Weights of a small GPT-style language model, trained from scratch on English Wikipedia.
Architecture: no biases in attention or MLP, tied embeddings, attention sinks, capped logits.
Each number is 128 + 32 x the weight over its row's rms, rounded and kept within 0 to 255. Layers, rows and columns count from 0. Numbers have three digits each. The size before them is the row's rms in percent of the matrix's.

# down: layer 5 MLP down (transposed), 1600x320, rms 0.0459, rows 170-269, columns 256-319
# up: layer 5 MLP up, 1600x320, rms 0.0459, rows 171-270, columns 256-319
down170 094:095066138123135154122118095132049156075155164120104120157177112122078090168129132119073133132145143109139123107158133136134148121135167136159191127136072144147070180118133122173174102153133113
up171 095:103133150073165098077132119162132132147144120065158136098126103095096100145125110119129100134113120107118143125064111146065045094134148143176116147117093073133133185121154156120164158129155142
down171 095:114120139151108132156127189135130145132092110134109143113184201181136149161145158142098066134166133146129096126154104117148197110132094098086172141124125160125132126126083162103084102121112178
up172 096:090133143115155088098056086123116108154097099186129137060100113146158150077137163147153122172118122212109176069137166135181085156120175090161107091097137175111095103075124132112130144230148116
down172 095:184128123106155099085129173090137070111190160118169128114157137201091118185118066153142109129144106110111089124114067139096148120068099163137185151118185101102107081136157151105120101063138101
up173 102:109082206156092115148183132114127186105068157092156126117159148134136130168081141113163085176115106130140046134126139142081128086124080098129086097136147180109150205096060155066164096078151092
down173 099:199149123091087129174093159182137131144158113135136143182081140102177165068150125122103159037115154115169204145173096112141191175123134156109106136077136047105117079164180106131103114200137110
up174 097:098139092152137115170149147164131146174119114106141174165139146125100121120082143160155105111165101110171179097094071152051137088118115117118113073173112109127106126159146134131154097135095136
down174 094:114175133128105116075173166121186080079162094148117107118139154092142134122234123111092115133167128110145135169132164091144087154101127120151103165133090159171218120082087119147091128144159125
up175 104:152111112098165113152081175155114166167092127192099120118116217133171111115076156160170095137102152100171150136110113132147140134088172095112116111098109116149165140094151114120106151092125146
down175 103:155124142092202111151130110112078101209118120107106092178156138066164130136063185129144086153150154109096166099157122130135089146124121177122161100121175145166128126107166136153214137102137148
up176 097:161131136112127086189120182156138050103131122204159136131142127109140122127168112107139122152089116143126114200120117133111148095103140108201112143139099103107127071153109099090159168132151162
down176 098:110130128093102132073155081102074177169165153164107087045148117160134098095118162173087148122164098138064117116171112153127092164175106139147110183112111095135084120143113122183126137120099113
up177 099:141122144128062122179069126077144147162047164173154099148066130144125173081134161062077155126120133167132127107141161139127074091151119134128140206118154233105130113113095129105080104111045092
down177 097:122128121112138147110147182217090115121202085093101161155162167123172089162081118158140085085116119095088152110144088125171185140099165122113081084171149127106144132079185089144134157150171093
up178 099:111128135165122143132128105187139088131080121128063159110175116131096159099120119124126137100065053076121102136169106132171095115103173133165164135136113088118107120209128142119120078135107155
down178 102:139159127146076149112165134162117171098167123170179139132077136163108092127165181157124134179159104187174123113156129092116129140108061075134118132138175147176156141150146117152098142119129122
up179 107:126186154125131148148077161169109111124158132120137131139124111148171111101131115105103078174135157162065139142132096082155096127139104087097103091190172124114150156129124138124108170149121172
down179 105:138098117063038123154098168104121141162134132081178111084159178121141116184112096104117108111112139137082090159152137096122148146107115071075117082092062132104066141092144149075106074122082103
up180 102:098207150143146049112132132144097178120149148174141100156170151113107143169124078094141093115121123095171097115059072140101139107159149071098139107120142082102117106144149171148107201197099157
down180 100:133123154117105103123108138120159120098153151143111136141141112115090107102095122158115147076128122132120144098086206168116137113161163116086125147119118203151117124167147100094145080100117139
up181 100:116199105097148144172141133081140072126133120105163135108116125182128115111132096167127186084209113145125090084165099161134092082101195046143132130125124195115156117132079102140128112103030105
down181 098:131115142058094116149093160130090192117159093092085121152120134161107135079069151161121101097097139061113157170109111129116125159181152146109121093116113000108141159150105116144106131126170104
up182 102:093123114167126151203070089099185101085114101166127063133073146132175116137083127137085089123067127110144169139080092088134111090136090107109084126080143153192119144171120147108161117163160069
down182 101:139122152126102121096184141137077121130150127151141196128173117092107156144124154123153133112125128139199186052219159142169167092062185142099131118092148125060182134083114152142099171128128178
up183 091:163069145096140150153141116143145148169148127150151115116126174128189123118161129158122155191121104122104105112167059187113143190131107158095109121107139096110103083136138132108149156159168151
down183 092:097152142158135128144066166131101101123045116088041112177093126157137146141036159100180086105158116154108154115129179134132130083082130144138145121134140144150163163117069186177111111053078090
up184 103:125164132095146172138136139138145105129106071132100193089179091196177101174123147188125114192106088124119074137080135148104093153087133153106117125134152121119143107225097069116135110115167135
down184 107:098130102165131106122111156065136143135160190114103046145138094095165146107142142154144130136157131136149129109163174110145160167157117116136160103135100103152131094143168126142155164120111123
up185 102:202187068148200163091142163158123151116141115160140100126111114207132130131118106078164134152069165158115089081128082134107089153102143119120123151146089139101175152080102126103118167123102160
down185 097:181026144136115176152193103070129161168114141152079182075142138085153160098175141091146100145180113167144078158165138156148137159094201117173192108136125120126123132155130126181096148169143132
up186 093:143165138121143163132120158179183176131162138116149137138180174222138171104157180145137177100183189103142131112136108144176110118091182135134167143120165132159119096091128186096106170199201149
down186 092:134079149147119092116123113123109104107102118164131138143114161079115066130078113102158143157100092127107141126134127151084171123184094159110103118099104155119138212159077112167132093123110092
up187 101:083165186140153113135158115111131127114141168140109116183095120134122137087130118133156101154186129115131181092174155166090102150172131100089075098189189120059138134110146162128136148097123126
down187 097:119112098130118130113133108117116104108112122088075095038126133084116118157115125143137115114118112090108049169102138084156175127141153128150130131080100147155105155141121093092078156143126130
up188 100:097099091110118144085197166138149071130129145120118102219091132099143122163094114103182152129142133160142152153129106150102081139151129124169114060102123152108174110134121099132079123108143050
down188 096:157130136155156174152112079102127129136094088093107092136104121126092107125129119162080128178122142098141117128144145127167158084152199141154124211149128121178076134075152100166155119129064130
up189 103:100171147186117114095077091147125136179147182048072169091144121126102104094138156106131100154157099167094114134099067086142137094137124135087139128160153074145127071137113177106135095113160086
down189 108:151127151123166101129102128158179131166137198168114142128205128171135084124118108093123122148111121142120117155081154136182159099141062129136118189110134168123111174124190129147126032072237173
up190 102:114161125115116119129115087117102154163168139152135157139091135164105105082190177092118144094039110128129123131145102130145121166190085101094090075148139125168161142117178172162134160050124131
down190 098:160151159195107173134137113130161100084066117117134111117098112179084113177097121142128154090121166142087143167094169144182082045108100168149167151154138090138074100142105060089135104137162150
up191 103:137126127131170214118199084121189124102128114134088091125143122129131132135108057158123166178126121138110167146129113066152088069128113078146113112177114160138080099076170128120139166116140158
down191 109:081155107113157084095107129159116124113147101140126138114132115148089145108128174114100121159132130117136111110119141121153146100100151194078126086115165119115190106141164168057156123152134238
up192 100:099131064151129070129130184117144124099102090136179114162133134106172150135132117121068166095106080116135099103151158190153112122124122136159149094157116146174074166112101144135110117160115083
down192 097:140130179114093183159149130147149136198078161143117126095082090156117083170142173108122108114163145088122134093082113123058113176174168142148112160110085120149145094121141150143189163147166138
up193 101:081112055046123156098116143117115112076075134147167149144121115127134121097085124123133100142141158160155066061171079105183154067128126108150043053146122143136164127129079127150121131078103125
down193 106:130121138165164093127138079198129166143152144158161139128122096077165160138134118077120194108134075146089193172180109112057143155110105142133196134147109077091118157162128123158150140109128119
up194 094:094145055132146144082123153106118139135135114110116090126181071156134122096155174085130133079113115167123117130111089091096177127045143123167140097145144164139134106091166119173165139112124135
down194 101:199121143148121119114090125153085131157125146118145136142149123135131104123160072127182110130137108124163103118090154170137137127187113129103132127122167087139092183157100120137132152168150117
up195 098:108114206162136189218143124170120102125156108124088096169161183147121180158148178124148089103133141064162118123159154085175077168136108149142176119145182213108101135094132146145169138081148042
down195 099:133175056134137105120142125103114133120144153067177168120134131124148067162082107146122122148145092181147127104144113146107144179091166094124142175108087115093163114102186184098114079184089141
up196 097:104114128053175120192108148092130112104098089128145105085207110116101162133151110122139140117064171088126138098164089156103114159193095110128078091085085152096141126111096189143146158144146150
down196 096:123132116110077132158122084110081156149109131081164103081139159148118173189134131107046112180135111109183113113109133131095163097030127153148168146203105169153143208130133106108103162117093141
up197 102:138142108091177068153129163061101137142151103090150162136128137139079049191104104123110150094161177131154153153098129113107131088097124077140143127126101108135080066096091123109126127112186091
down197 100:119104105120072204097150140139171164123130164136173112069087089101185126060121133158133125079130063079138096128145156123136114075175088138090111110130158141096100192130060112088124101130076210
up198 101:122101139111127121071144112142108149084137089183147125140153138144141102097090161101126133192127156124163182100175097123108116139155137143083099155106144142082109127149136164076092125107096154
down198 096:099151125164135129140088099124178083222175175090144107116106180058156140156156133160127171096139107125111140131043154130154103063127159136193114117150121112169129116158097089145115093165135164
up199 106:139123109140139164084092121145125081145065063188128104038125132098192166094166149104162108132072106194126147158147082149144143138142145126107160095117105112185198097133129108162118179142125067
down199 104:124122119110103097173119109182053149068186204143105126232153116179127112212148104156126156136085133125133142056151142117128114166073117109147121197175124129109084131150108107151141172204129127
up200 100:172117110150121080153127119106137144200053164092154135126169189100108110104118116153150137123121113117100091159089164100166112082119125052093104072143152106132138085049091153059158151095119099
down200 095:164123099131119101149129177130114138118173153150192079200133096168170174123090143142162128172143083150101172147193099137103197108146067180186104125116134123108074132148173143126122109139144184
up201 102:175088140147087128103138116151146147103146109201123116126099090078084121137138094134128118056112148127134161099138091079085147140200086107079125192118176038157136110158154152164137182104103115
down201 101:117149090143132159123101127112091154144184157147127171149081101101145118157114135136117065131118078107140189105120147122156134130101179134047157153130173124157132136145126098085133130078139136
up202 097:137202150112085069086090109165139161111090162133155079095120162109117088100147178098071091120071164163099139134138058130106125114048177097124127165136149106169079128110137171066161126177110157
down202 099:076078087123193104109117153087151126157202075080070168155155141162141174187175082158168133178161109111120116113125150166142184151172132152206114085126124166086191083117171088175094114143120080
up203 098:164179120120098130208110195139082161155062111144171142125056173126072182071166172101121128144080170164080114152129078146100151071139103109107127149169171138138158146127109151158117068121080136
down203 102:092075118087122111153153103093127148129156116175128158126190088141140125178070108189096156107164127175182106154089187156164092152110121162065107095123162117135148170150105098123131096137138133
up204 103:161141120158097080087089188153131156131152141119142149124143106170156127091096127097095119095141109179152049143106109160152107180159150072117119133068100112135099128107145099098115078180137120
down204 102:114139164077131163134168095146144110100107135088094041041140131111087185158153114171120092128148159105131096138097143089111154109114074111155180174128157126177163134134075181173102118077138101
up205 104:183152157145175165178127124152011164063114138090132102133184146167147126139170061129146162101160159136094104101105120139088117116132117090015091135087141070090154078114123102078091077149096197
down205 110:137109192149043135138117147130188138200140111182109082131087138184073108094100100123128130151094118056105141075159104060181140160103135120175168143148111095132155196123088136157082155106157064
up206 097:150163091074142101132146137148079161144160086140101125167119121100140138108179162056100160166109139110142174071111109158186104139143214133079105092131143059137069111134131100154156187151146134
down206 095:157150135134087134092173150102177086084096178099169185115136178167144099154111074193135127132149091141125072178140104106091116144138048150177135117139062138143114133087179137090101115156102127
up207 096:127075125139128109120075228126137142100111144095135151148082191161101150158157078110155087112078091119165144079137087157188153121165106141117159181140110088152132166117146118159141136134125118
down207 102:115178094121120181095124075149139139116111122153099153103187114125101151079131193167097074137102182132111078124166163087084145156115120121130105132093078157105112102131121136142100162119131158
up208 104:165094166104195112169084179146145112171115096115122138171160099138155117117112199150169195109133081132166134172165182150114116125105164127138094095133173160139107156160124104057109182107157094
down208 104:118120131146066155132182072137073136060170175075144157179143091103050097117176112112153091147081144092089103137149125131132127181146097117103098165124135153115144015135128108112081096148129125
up209 100:103209135160111126147117107099128106124143177170210156136158137116150144148177099150111083094076150100137109120176126120098147120091147169116116165148119101108051182111114117122129158069124135
down209 099:115070162094188126147150107082158103157118132093055131164039126126119138142123157137094073125145039144130111138096127114180144146197116087145159144059111157142115141147202194086081105127065101
up210 097:144169107187153168109128089107167082091161119120160100093154088143117177165142141166129149141115117130131126131089115142117110125169191127184155110103120118129093084118111162101116113118161077
down210 100:102083162148084164118093133143158150143091148108125139138112103132113075089155088098139077124115085143097131166193122091100120162131083087142161113132117161160148210145149070135126140171146123
up211 101:147150130106142144164096124094133118088172025097116138133090157163141095128154121181106134150092084051144156153106145122126162136130162125150131137098174126110137132089195152151119144147116133
down211 099:123074114203139135142154124165115120119152145112142083154141092156080212186153191077125122149145094176151105141133097132137111112180126081135121121129169125155195164177124159117118149124190102
up212 103:178106065054125144161134153177138156210146084122113098100168130122162148157153069158053131164151154135108144103051165113124034145164159119060133166150141145118120120176118166154124152130157125
down212 104:117139189160139149132174138119124078106106130124146152129131093138145112104139122113139136127110130111160151141195109114119189118069060116149045085121114085095115130056169126136107085152136131
up213 101:091090032122163159119125132085071113104121159121171137107117131103068174051132152086110137149175131159148136079159037133144178139118103115133096125135151163192119150139134145124123158129110145
down213 097:184108119124126089150146145159127152082122075131045128084190142125189123111110134147159142123094116127171130128084182162124111084084136160131097110160117093070176113131126151109100146094158143
up214 101:141077096170160152146184118113150123146150145088093166183126123178126132112183116101083145131106097115162154126112156138100148117203060147126097137114157152135131103079109145175093090134091081
down214 099:110105075144139138114109171159136161142134101104141096065132149091169103131109094143140179160127165046094116121173134140183180150101145140146171090142115142106061106179110177162128148074122138
up215 093:157117145151090085197126083153130107106090149109141099143133163079099123128094156068110137084152151113153125201146139119141138113144179121104209154130143151111197168115172204130151109126086141
down215 089:136120066076161165063124186134130154174118112161127148130126079208202149109189124155186099137086126116146145093124107114127118120072097162147047106143136128157121087185068073174106118124198108
up216 105:166121157078135154194137130160168107115135108167136070079122126080144128181112136123168188169077142096144126180094095128119129108115154119101133089109136127084177135108096134148094105107171133
down216 106:124165067110106134113073119141133158147123117134128100222114099109120150130180186117130080128169106113133162166157121152088080184156132094110153153136108121101079096122133132077142104154171119
up217 109:121105146117128135110079146112091127194169063119173111097106116138153105144162109139143132106083128130096154061158130126076172064163116108132142158109119121109162083135176095137151169152110112
down217 106:061161106186149127128160131058123103099135120119088159132170117105124118107154124115129076109128139141055135150112143074090171143110101067100132103113116087133078116112149139102161119104175127
up218 106:125108063128130128166144156107095099103151085172119061172148150153158134114056182142123104112122113193127150151130077117139152094134160109129079100176171134172172115148141092102170128102108114
down218 115:064124127088129077161176049123180167143156136155129117103143132101103134102124135095116108185173133112120153096083211096140179110088133156113153094146181080151181185155150134161168152113142114
up219 104:142150113168158183106180145093146080089058167127175129209132179132134185121137122178202144160103136146095137116156109124128120165198121095118141074151100131151085079100089154097148095103104104
down219 105:190148145161142105126130049141132090224111103100117112132069100123084110115139085147121193154093079054106112082146170124153127131142141126158155072150132171082150163133108064158123103142199163
up220 099:139149110159144123112114129116104114102120113150198093088147134163144121113153089104118084107178114083124077130094122133105169108151136128083116121148099054128104090094091092192071121074094164
down220 095:095112075105140097105149078131128183158113037091083115172096164118107073128152127134127072119086172165127190134168129096126094067117132188149141140153113190097125132163118160064125086112165079
up221 097:141181089126110136221121116143091133136113118135089100098140062173147166139144100089172104097119111124105148121161088103110189108133076104113128093154157112181110106100101082161183132036116082
down221 104:164099132120127098110138091165176154122129109157117120170128097098107121094042177108123195085119109167146174124075138154210141135151102147124099116063115088094157157093118131046110164197141156
up222 104:180174123090139189076128212123138104117168113127070118113098160119136138150171057132093136121119146183095115146136047104101137165106095143122101125153130098145139131140119111126127130140088169
down222 102:139058065136078128127139140158179103130140180126097116131128148126137093096097136089165090155202144114108170101118084140080127123130082163135106085159152108064116132127155161128111098107110133
up223 097:092103099158174093149144142112086146134138118117151063064156144149146162120087166139144136161140154123093130121109160116134196118156103163152157109140142144129187135068130172082105126178115111
down223 099:113146189139088135107091104152142151154140101101086108216155085180129078122097131144142132195110108094169152150138083173097100109113153116104106115170141054146099133182125099133154148067101157
up224 101:113118111149110113135175135075159101185205062186099095157126116109121140167182181080189189164138101114110150146124157110094074168181108219122131108088131156122143106143206081111164091101087121
down224 101:186133153136118138119100112137111155116106165099199123106114176083112142132086145090114099123121110164164130025129103126163147121080160118127069127126070123176107172136117089109135171177186077
up225 105:102171173200177159108094160131128126133119171125092099101084132167060153156163150103120162122127112101171058103096155067125175140103123122135125107162112128132105110148143121093137149100164114
down225 104:128163127074132130109137157128062089154162077223092136108093143153101109102107108104142124079124176152142110175123117121188127147112123153149115140180145151126104068121158107127074094203159165
up226 097:070088085154180108095101126149147119134130169105165124110058174163084118108091131182096101130132084143116079100135136188099095112193165136105116140103180094122161092084127154119158131165095122
down226 101:219112129107080184150131107131128124113136089100105153150190060126205133096160126122175123129100165114113157171068093087112112142121080135168176118189110138160089148170151164152113144072079101
up227 102:151117195112104192137162118158143180122100090158132127107157119130140123179133169113135151086175148171141109117151105109139187166134097089108094152141185138089182135123170089128147154199225141
down227 097:123120097121156105115091157125132149142169147103123074092087156148191159108142117160163127128082119104140166085144173172149094115105143152160193130124051100139101126143174134110095127079058116
up228 095:161149138128153158192100150078090125128183035139147134120165086130136077140161184105088166013079152075154177114122161133160123070153206111129107146171190153135130146128073126174134114100110110
down228 092:135072061123138184104110106134143110102050204139096082104143164119127142127105041148132102184105109141117068149129101111159122151098064148140180141104097146113154130115188162141095170168106118
up229 102:085109118155211130082082156155119133162047122085101111156125138166154181187111084130130125128152123066106195139102086077102137130164102151115112126117141145107042155119147102201152166150105080
down229 098:125146110149145112151175089109121159059172155158109189152126110105152173128127138094112090163100085173095079107105179122171165067086142121196142116127075090148126134172105131058121070163143075
up230 093:117128052098204205093110128147073176109083051113158116085138094106116167159161124094093084101094094095127114061118104133174093148116111128134167150140098149123122153138083170155112135112115192
down230 092:127081136171056092206124113140132153164146139145157121138088182091154066102062116151152132129081135141122171191119175149097121114100170171132138080162164120195152169115154086142145129134084080
up231 104:172185138143123097158180123142106095073113118061087166137116168158120108114065089128148145140130130178076076150127129143098157136112157079081170122087124168157139153122164158121087122193117104
down231 098:136126154198099155159097090154149134152101116178088134087116136138116190178120178106113113112122120108131149137176089108184166072131140134162070068180190091115146122092102094130186174077098093
up232 100:076135109138134179150129175180151122171129124105095147115165152120124176116216143111090158091081130167096136133076150102157173119166111110150120090115151131148113104123177124162139136086153089
down232 096:156159105093134069149104153035116146143137126118122106113106125130165126107101098148092117182181092089156119099115154134086138160152140113131148159119129122125156176098082162121096096164108160
up233 095:124142113118141143125110118140054067094137078136131136166152125092156117088168155120143111136113088181185129142114128122126097123119125114143101101112105071065085107079133122105088136066154077
down233 096:116176159164095089089097134167154127139135136152145101147153133123138100168117137145104156092088159101103114124178162142183120140099121123111173117158139126127169138150105146099153134161147186
up234 104:120182216121120119113099141176124111159149111158187116106175099137068111109066111129152147142113098130134165201138100127143131107086104120156085058168117089176110150109122134087156111131120108
down234 103:138146109162182123148164139082105112104152171110129143118104081110125170164140179113096189115063159129148127139109158069132125117162121118104140149103085078089126107087093142217144136116107094
up235 105:138180171137156099134126139136138069112156124125130064128148152165137136089062158148190136158149077056065126161141121106151104075160165177079161187057119172082104174114113148098116121159143088
down235 110:147137146155107129080143103150135125091083123119150149088128076100134123161175167098107093123076143137085125117077076110068101142169155164099071131131156070176156131081090182129164089133082136
up236 103:153182092098091153161132100148094134116121103190117133082172179127085094084116083106147119142116112183149126154182109163123157100191157170127074118130159136068065101143082108086117074096144109
down236 097:119132055177112113100113132047103112152129129110160174148062083145137185123173175135072097121163087159116086130130208149130106177043118103192166063184123142184137156114117139134165096132123141
up237 109:118094084166102133137169114159119161084153180133126015111079164147127124076174147097161087106130133156187161093090129135182133127132121088104071152142119151089070119049146131134105130158116134
down237 107:160121153151135143121093098135180132135108135144093166162075167123143188168131134139114133083111113085137143088090171136114115145128162085144140098099101114111170137186114145165137064111108152
up238 095:104100081128178118148128108130136151163136055125122180120098122138159117136095097122145152155125044070124131120114055120034128131165164095142098113149124132158160089131068155138126136120109118
down238 096:111196110182107143143170112126125141176116135097140099139112152155138131171126143151115093092095162141110175096133150124183116111121138163115185109103202095058131112070203123115137117123103171
up239 095:132158173145059135089100116100118133158092170149169130176145134170134147149160142113090117140092116142102114142199114101116096168106098125148103149176163099132136096135121179124155077107086133
down239 097:122088081111183110164105069182128138080149111089142104139142189061083079103118162132146132089170158073180088128077160105110107137144173157104125127156091173126105090140129131106100114084143153
up240 099:155164162104144157150136137146111147124137089184143120071107139164127121088097135099131117097132126113146176158146093117114090127139102109104164134176109129137168113138104133130190129145109148
down240 101:132065142159080097126134113168142109182117121089150107158104143106049071136161103188132149148124123102082094127145079133137115121092126168137076143109144077106048190138124116147095185139181108
up241 098:130139106116146165134093145102117091132134095092132115113191071075130151133147164135143184112167131149161133089195187106098140130086112104164162093104116114121091148145124154117199139156124141
down241 093:132180138139155133118189139089106181139103126155139150101059109149079146103126100132141121134145103085124138123099131097120126105140060142043128203118142147137079117107097089141090079085164162
up242 094:189047112156188102168064068082163176076158100068134135147119159162165118115138104047176113071123168109151145090071138162140103110144163149079138164153154114143182064097105043106124140076087112
down242 103:130066104151104117142115087058071133126137159100159094118146145115081095118098079143093112099113075119091191116146146104132115106109084117151162131099113208192085180137164138138131132132093093
up243 101:104142168156121191114119142133106135081137101141143134186136182094111155108143139136174113137160174131083171179156179090041084117121099130075140165090141099128100153110116142183074139145114159
down243 105:116149144100104127168169114193083168127176147152155182145159131155141115123070134113103110172159036144108097140147120134173160127124209118132130136143096112144129163177164115160118116103115157
up244 099:142108174094144148096096156093120132120111138088111088166128068122108154139108116177138159121132154158113164159108083157131142147118109053151082107131137122105169116148113077138129127085103142
down244 101:149166111167117164135160106197101168106180159149176131145096127122105090111148074161090130091120136081133095089096117088091137092085191153133144109081189108118063187111137081104128112115085064
up245 105:120112110072197096093073110128104127106112113082146095181077149157175142115155094080183121098111058148157121107119082110141160134123111076105078087169191137125106115094135111079103170121155107
down245 100:104105115164102162123106146122084053114167152144149173163096165098146102117088196134148098172068161131129054120135123127135121113132191169104104171100134155119062152156176120159156129125121112
up246 105:170255153127099175122121106174141075111144076129096105099136138128118145152183178094121107137157123151127083145149105139077162079123131139141165115138150121107115175119128120115130168170122100
down246 096:149113095150109065167122115104134143117145163104137228190147147120114125166090178132148177166099153095126156075168136099103191144191201150110109131155114151122172100147128124138126129100125099
up247 099:099101148146133160101092152126174130115115091136078177110086147122141104111138136100159146127133145121178146091139165167126143109156132071155086130111123095189145157138158096185140083117118075
down247 095:171182102163144094095097106065083069141137115122127098188163165132078149171119113082137116077107171125129128115141097068151076144150117153130124105149175131112074079120140159068093133111135206
up248 101:107098159074149141136105192122159144120132153087161090119079175128166154076128130133074108089126127144168174096042175087102124146106140093181117072116170121113131161149149094119119176188061058
down248 097:092119162135142109121162059148080088127119112111161111186143072128106131155186165135121166128082104114127131130162091126151124117128119177048085126149129126138128120107098132149174129047169108
up249 099:119163078125110170123110154115084159115087078160104139130209095152078125132172060134146101142084126141182144124145180093142120173104141060154065165106151169146077095089154150145160095121129099
down249 105:092133154121124081205163126126127128183072122152141093137080121109189150063117136127146130056126102155141124083132162160125086120115132163148168120137110145161161146156076084168143182093133125
up250 099:090086120159197047134186131133093132105135122194161068122127111187137098130146072137136151133126115147102128123182100155120069094126140139164116104166155098155110141150105124099098106154192114
down250 100:112174102114067126165121165162161092105063080057109131128149117156161135164122112115094108102149090140119120140100142158106181131079178155134136131103134089091126172123136089146190125112078174
up251 102:185149145064116194071134116104148109104146125218118123134163101126133080118137121120172144189101156078110165123118125128072046091141157154162080149097142154134131095110106181115137067124102194
down251 100:115133137086109114185150118127120152114130114153076121088148114138091186180165062147095120145193140141132121111093148101150174160120126076135121154143118114099099121131072113098097152095163127
up252 102:137160161047124134108105118123127167136150118095116135177113146107139127158145118120146184170097149140127101153084080072114112101183163082126088124208077135136111103130117111126108173146105105
down252 098:115121180139077142124090133150099083145138128121066151126109094153100061132096149131111084100118140146119103157157167137144143187156127189127086106144109156142145102163128150188183131145112118
up253 102:092120087093116148159094158099152142112130109115114121138154097133129136148089119126172122103161185107138086147069088126181137064109103103125072115180130136164163105060087082150117164110112140
down253 101:246177098096147143074174138149137136090092095116149145111117079073089151105162162164079144123146115114154141106169118131104136171164063112158114191121051166156120086193097137138077124144097111
up254 097:107178097123137142138100104158122108195099208108110135139156155144145075114088091147153120119094089103175111120154129126071138112172133148146060138074197142139161128094118175082156172143192067
down254 097:160105139106134136147102171143104073119121098163166160070145102123152179166117161079166118129163154110079145106120129143181098151174127138181178103153107135121165122187148106117087125064124133
up255 100:137143133122149204179076107053150095106122143120074147107110147104083081106158127145123134121104108131155145193157142120086164135125126094174118115030166106152104132089093148136143210146069115
down255 101:126123140124115096147122097106115144150114092104147058101122120151100122142138132115160150081148063156120116070147175149159146150076089139158162186106090159092168150105140128109139085155133132
up256 100:150134098085153106093133142134205196165082096157146183140123104143115146139139085159125164120130086144165157105102158133113104112200129101119113067110129149088050082179152146173083147142174156
down256 105:104161200130145104124090110128089107105142167121135128110114144129144105186070214121131094106131178155121190101100142106161110133092144147116106126165148092126150157142153088095101121150136125
up257 099:198166116139130143161115121151126092098120098165162118154111161154085126128112108124170128103135073094134106081101125160198090111148110086100134129087133144118168126113131159118121128146123118
down257 101:098084134157097066082142136120177161172132133093068162127128137134146128123135158091110143175137134148116157150169168144096117171126157193171141129159143089107152152159097097161090124087131150
up258 100:227125156094075138116045103146171144096133097117104082094171129209163133129174120169159197105186094133161110105071151115168131071146165108149128131175123119127080137162120133126157125177138160
down258 098:111171132200179112087167114115149113145157091125116145168052090107086129142113094066090068144116134134113168204170071152108079182111117085100138162082164132075112150136125126095160111095096078
up259 101:158130087106137133159116192118118145123094205162153113094144153168109147088104130131117159109101120165158146139136087091108107105100152114106146104132177172108110135098138163095097149112110202
down259 095:094104135166129134187100097155091063121123052109102141166108107075109155179090137103143114094141097098157108125153148167115138115200105139140178117135046138063095095133164089170114095130116126
up260 098:089120175116137105098104116159180127124104176134152101147112113094134074139129136127158118133193134119100094112076154070191109074116121137099092182127104109109109118078135152074191106091071061
down260 098:201187111117115175152144130119071157121186138077112138131140160140156124139155108103075132113136141101161133124166121148080140175144160122128118141146127153138131109111077097171037166116160153
up261 096:131106141076107119150159148084136172119114137115152117116108196130222150171198074150142154119111050155166158141178141100137066123125166143151151030164104094125166140115097141194132096200192082
down261 098:101136147150175120112122105092131100142109139114127159122102101043027049082066144137057140124076190123131094139076110116113136149129093160153091164091156132161115090132113123090127181119128126
up262 095:174091150131106078146150188095100105139101134179111138128097108153092134108106182110136132174068140169124167109158119151137159166177134102055145126115121127161111120217125106213148135144136159
down262 092:093210107142143135116137089218171155108154136057187136099158147102184130131152093169146124121147155102128076126125146122171106059093100165200131151140146110095114076117125144048139170109095110
up263 096:132100051160121138145210145117112121110077124114201088091095172141085117086073103137171102177133148125196165132135102106088134107231101187131146101165088091098205171125164152112109107080117069
down263 092:143127172075130115178106128142131072172134193137059123109099098126175142151182156110133106074134119178054108154159183123138106154097146146121071127093208138139098082140131137166159189147138142
up264 104:150115137132188140057115104163095123104147090114170134158185132135078120122136144121142132097062144101219120184137119074109156112172102158148089077152120110120134083125151181126102124147145121
down264 109:092168146128091160142128137088128177115097076112145150104102155123149165124134140190128103130094102133054057145111120158099158172175191129149089114127097145123107113101091129103096149156101148
up265 103:118158145174127102098136160101122140184070109187145096118203131163178108154089148114111161119114140179131120101081085187148137104156125164139104133157142109112120102128157135094105140193106139
down265 100:121086111075155106127103094164094112087202151091177133090152123134111151144112172112148163128127112124190106125151116072135143140085099134156080181096085104151130129156158119127187143070125114
up266 098:154089182200130105108169099127136136162106104120161211129119137143102088152107118148145136137194061132104124166138104125124081068123073159161131174186032063075095191095115136152137154104140108
down266 094:085177124135097123129182136103166153113138138148130101128103108150144192086129145093155164071153185153121130147137176162145129152130183078097082122081199150153165084185109084074171148149126141
up267 097:185097158099150094124095173120151166088136184131162133135177135141145112159138106091122090115107117109157162058143106109088174118147111116180142113162132148169107123139118062140089106164141097
down267 096:143082092138179102160121118135165145123073104083067111130062110068151145105084131184132148162141104158125095136118161102164054174171115147130171134146123159136156184126103223138097124075113164
up268 098:128107102106175098162087137104161112138128071151139146154121120118161197147089175138093145195186120095140110134155097079121110167132135116136121090144084063145144133132080121100106072152111143
down268 093:133198119166128164106161123127109150125115150146141093079131115134165064143142094142173122077128104158130089079146154156101084061138173165153139205125164163088131105139176069122137168109161139
up269 098:163151160134185106123090105144107144125083067218092133127123071130152170127084160106137177101058146118097135159110113131104066120089141083181151132086067151153106147089102108164153184111112149
down269 094:107154136142095126184200136092139103111144159119164133130151187146108158117173118119116099123181094188131096069134139092183134147139106156084141142150151163108157146140126142076103076110081077
up270 095:134171117131140134112130096084116166153119107143184114091101127156113141031145135162142106183074099157152203124091102149108138070162139160109118159139077118192138114106154141109099151131072103